config.yaml
qk_norm: false
init_std_up: 0.0248
lr_head: 0.00813
grad_clip: 0.5
doc_mask: true
dataset: "wikipedia_en"
Each number is 500 + 25 x the weight over the matrix's rms, rounded and kept within 0 to 999. Layers, rows and columns count from 0. Numbers have three digits each.

# layer 11 MLP down, 320x1728, rms 0.172, rows 302-319, columns 192-383
531538488535527480518526519473507473484483560527501521478494457486506525460517509458522496441493460494478535554488543516513509498461501491498494486494441516522474511506490452468518486459497507553537514524555513535443509472465505470528469434487546493496450465505478526482523506516492463486491482494490467471516512536506496526499481488482505479475465480495489518485492518536520488517522506502507490473454515516474482545492509475484558533525538494540428463535507522522491488492517532519475514519501500493469486470545497525513483460524448484472496478490473504531492486496479508476
515514468499532500469544488563465472479517502504459490495545521454516486464460484499525522518519491516495485530540487499518525489479504534526496451509511490488487532505502469501493511510480470534491468547492503474491504479534508492501561487485510500523513513519577527489500483474516535487463478529496510540505521525508525512520480508503489464527457520497476516496555513495516499536524532514481503511494493520502510527497516496507477488522510486466516473508480557482514504465508521475455488500481480504520484521490510463502502494538524527448463485527472536503522455482500468501
495512499503481511499484488478536490513524491503506516508455489501502506510468470504468505545503511550495482490482486552499516512519501495463532501492499444528440525513526509505475490520520466514569521504511505552526496542484530460498502504537474481504502504476487481510511496510490546529521494509554510501534508524515505504529547502501496518494497496540535472474477506481507546490471479493486517523495503549509484506492501528515541552486486489487540477537474574484446514512486495529480474475523511532500497519499539488551450521505503485512443495479466506502512487469477472521
520511507479509479501486518493517539478526493484499520489457494495518488501537515500486494578472540490498546536513509482496510514539503483532462512499512498501461516512496499499501452509501496496493494467451516511491493492502506479495447490527517534543524479502504445502530476456455518485502532493494525536522515501493492499473520501421520423466463519523528477497519477487509527499511512527504539490509494511513466484493501482483509490505520500490513512507505486468530527524490510498509489492505483525504540516501504487534464521499477508474525467504486486515501494536457459508
543490502460486489414488476502531465512528531444489498546498491519497534532526518551514489507530487515503429521499512549525554532479569485480497505527505471468462469452488500502487476492529533529497489495480480495506512519511485479527480539518506495493533483493496518522528486511555501499502503496508512499454492501489508510542503459496505458507499502531530522529512483501499501445490497510537504510493477468544502511538482478477507499539476489458477507494463508542531518500527496485504511487529511497504488483518505499506503518510462475496500530505488497442510484484506505559
451478482518523469494497477491504471488523523503498463476529493529482488470526543486541488522492467495502497491481507516530493526511528487523516531507501481437517499474500503489502517490492512522542430447473542512486514553489497532522510494486497502521471509504488495532496483498527469483501521494493523524492527539515496461494516519486547478506507497505481514480494505470451490501470508513521463443503494530528474516516496484498504515511510524453507444504489479508431531508517512473454507498501528494503476494522476475488530508520485519500517546462498525485530482500475510484
506488502464519500545481498520493498472498482490508499504500494485533470550489505497499516557538462473471507515527500549475501527514458504472519493498509516530511474476500503513498521462481515459527522499484509501541510478488511512548509526529541498490530474473525526518512456503440477493506498516519506547495515484486534551475488550522465471509504535495524452504485482513493479511479492515505472496476522493516493501485469460479488520555445464509506543506490491484495534457476543558514490512478483480516536468498482485514507509521479529501492483493465473529506480481498516484
545479488512468476492536515493501517466487553481489505537525494473499527500493518501498474469509534447530551509493475513531515532520497489531496467496528513534465511460475531486511542509442483524504544528479551467526517480492476516470500488522529534541457506507518495508481511528499565501510493533496491545528507495512502512487503451525521481528481479445450506525514494495517487512489492442555481499501463484481485514482525484490466488512552462485463478523489508479483461498521491469515510497493508493474489484480541515536504505509493495495484538528470518525464493489478513475
477519524446532522559560517491522506516485474495515521526542566509491517504544560514489512463460509493464495467489454521469499548546489501498488481485510508472486539514542462491487498517537509467497530526471509544496499465482519524501489482495505468498542500507510505497484482481517464460519529529534493472471502497496501494530513500529493510499490507492508540475513506517510513509498492491478502465463458485514471483468463488488503501505548447518560507507503455494547502514514562502500458532495511472460521550463481520512530506496435514519516475489487476521499527530492539499
515539457455489492459514517494519434450514486512516498510441503509515493482462471508509503486474493486444496481495510458496494473530481509507495444508509490516450494507500509464491490539516468522486514524521509485485454491478441470498523509489536505503442506555472498487494531515471542537494516509558481508493472543499523543513527465528498505475465501496492531540452506497494531494547489479513487508470557472499503522538487523489502484496522525492516537527499472416463492496541485517507487501492479494524542522529477502529438470464475498485488498478535508515537523490530486535
463573492495489538523446538524501504502511494523494472497510517484496498472515496486503482461504510496484511550447476503528494481503491559496489503482508490504559510497509502491532472500485500499518488478501488521539479490480485486523484482523489496473465533483482489497500512532538466492519444521501537541536514509512454525493543476500526505521492514472519521453531498516443492531468526476466485476494480490520515431462476519469515511468497493532548506512484507535513523525522516491513500532508488541508478498451483517514489492579499496492493527496501450524497485476537515512
512521488513496495524484501486496503517492474499491460470524518540502489528474505483494514511511511476492501553498533485510486508489527507482490534524506491498473492536525461497489492529509514471501485499455443555492469530516494474477495525505533497495483487531479494555507532533496482547467492464484456541510587522477491480490513554464480491497466494477517511484472530504520495467490501514443551520497520515555528539555559499493485522474509520518485497546497527477486583508499436488511487543476475498483519465481502531501514473441443463545492519517482484426496491447505519517
526493466464508469499529546495510512491501475489474520498501535521473479526491513505513499481502507474506503515515510501482517520495502494485521501478542514481521512500503539539513508522543518500479482487439453564503492506467555574514491526477490561541476501510477461483441484521509488492486499454532458535463473486477456497489516483530526552462517502514489508504491481518506464495481450506463523523476484510481519499552484483510510547508447492488495507452469524511502509499454511496554493510518518520469535478484506467500516456549512530504426476490534473499441502518463495511
510490474522522483508495497532493499489509464496493504511475489494499491486532513483505524470517541459519516496481558465505475497457494514497476467498505510497523467502480527471512533529484475522477479438527503467516508482487500490495495536478517499568515501483475515467492507510515514507478551495529448513510515529477474494472476537525492555491483522497525534538504461488517502498513458504482522497482529480476537491520460477478485536507510485504508503536483518484482480525466527510497517492533482487500465490525520505428472479489500466531518527474520476515488504523513443482
466487506482513479466484480543484507493478530472481522466461517509490509472473491473523499493524471505469461497500499515475514495504542499528535513480493511476554511460476498523479540493484478494461475522505487476505522539497472486518505472453518507491512498483514460503537531478483475461482512483558489494466519494528508515470478517494462471457540516499490528508520481534465506507532495515510503498465501505480505487506491502507474522497477537509503466483528518525490483498464510499473524505531485475489474491496497512494494496512481454503497541500477484547496524481496507502
516477472476456513463519556481495534472507533476527465483489480453505518496511492484493504510516477469511469471484460492484475473505509499503504504523527508528505495491522517520468471462490484499503504515461539542463517556492496511525491542521544481535528444532483495512514472460462549521481496457482528522528531523533505485550522481529544512484514471556506537462466504532498481511520526555519478498480464514441496483488538498521498491493530491482487499508503498473530506524511492496567485456446484499487530464441494500533547451570513450511529489458494474517520514548521512455
482525474526473524521493475542516498493517495479451494494479524516491484504537513512479511516475532499550524509497526546519496493472508487488522497484472431521495512516518474441495460526496472499507515467513476496483485433532478521472480503497502527474481509541466457460425506484496472475528511531484479472476553534503476502516471471480488476478462495477493477525466474475490503462482528475474497507465502509483500518501491465499487468466562527502482511522486485512468484493482512501471529469516518507519543461497483477492467518508516534464474513456526566504496499487497460532
510458536531451511490473521480519509529507512477516500447471521468496533496537506523502499496503473494525547500537518505496513539501495508467523478537495540510486528506482444488471492502490490512479483540523513526512511485489509551483501482518480497512527498471479509548533525484475489515484475494500518467518501485476478486506521517481446532514509453528466497486481464489548522556493445454524491514506524478489525502533502484584482522541480496524541524494556459476496490534483523548488510469508518511499473500509504499476525535503516497522469482455463457531472533480474523482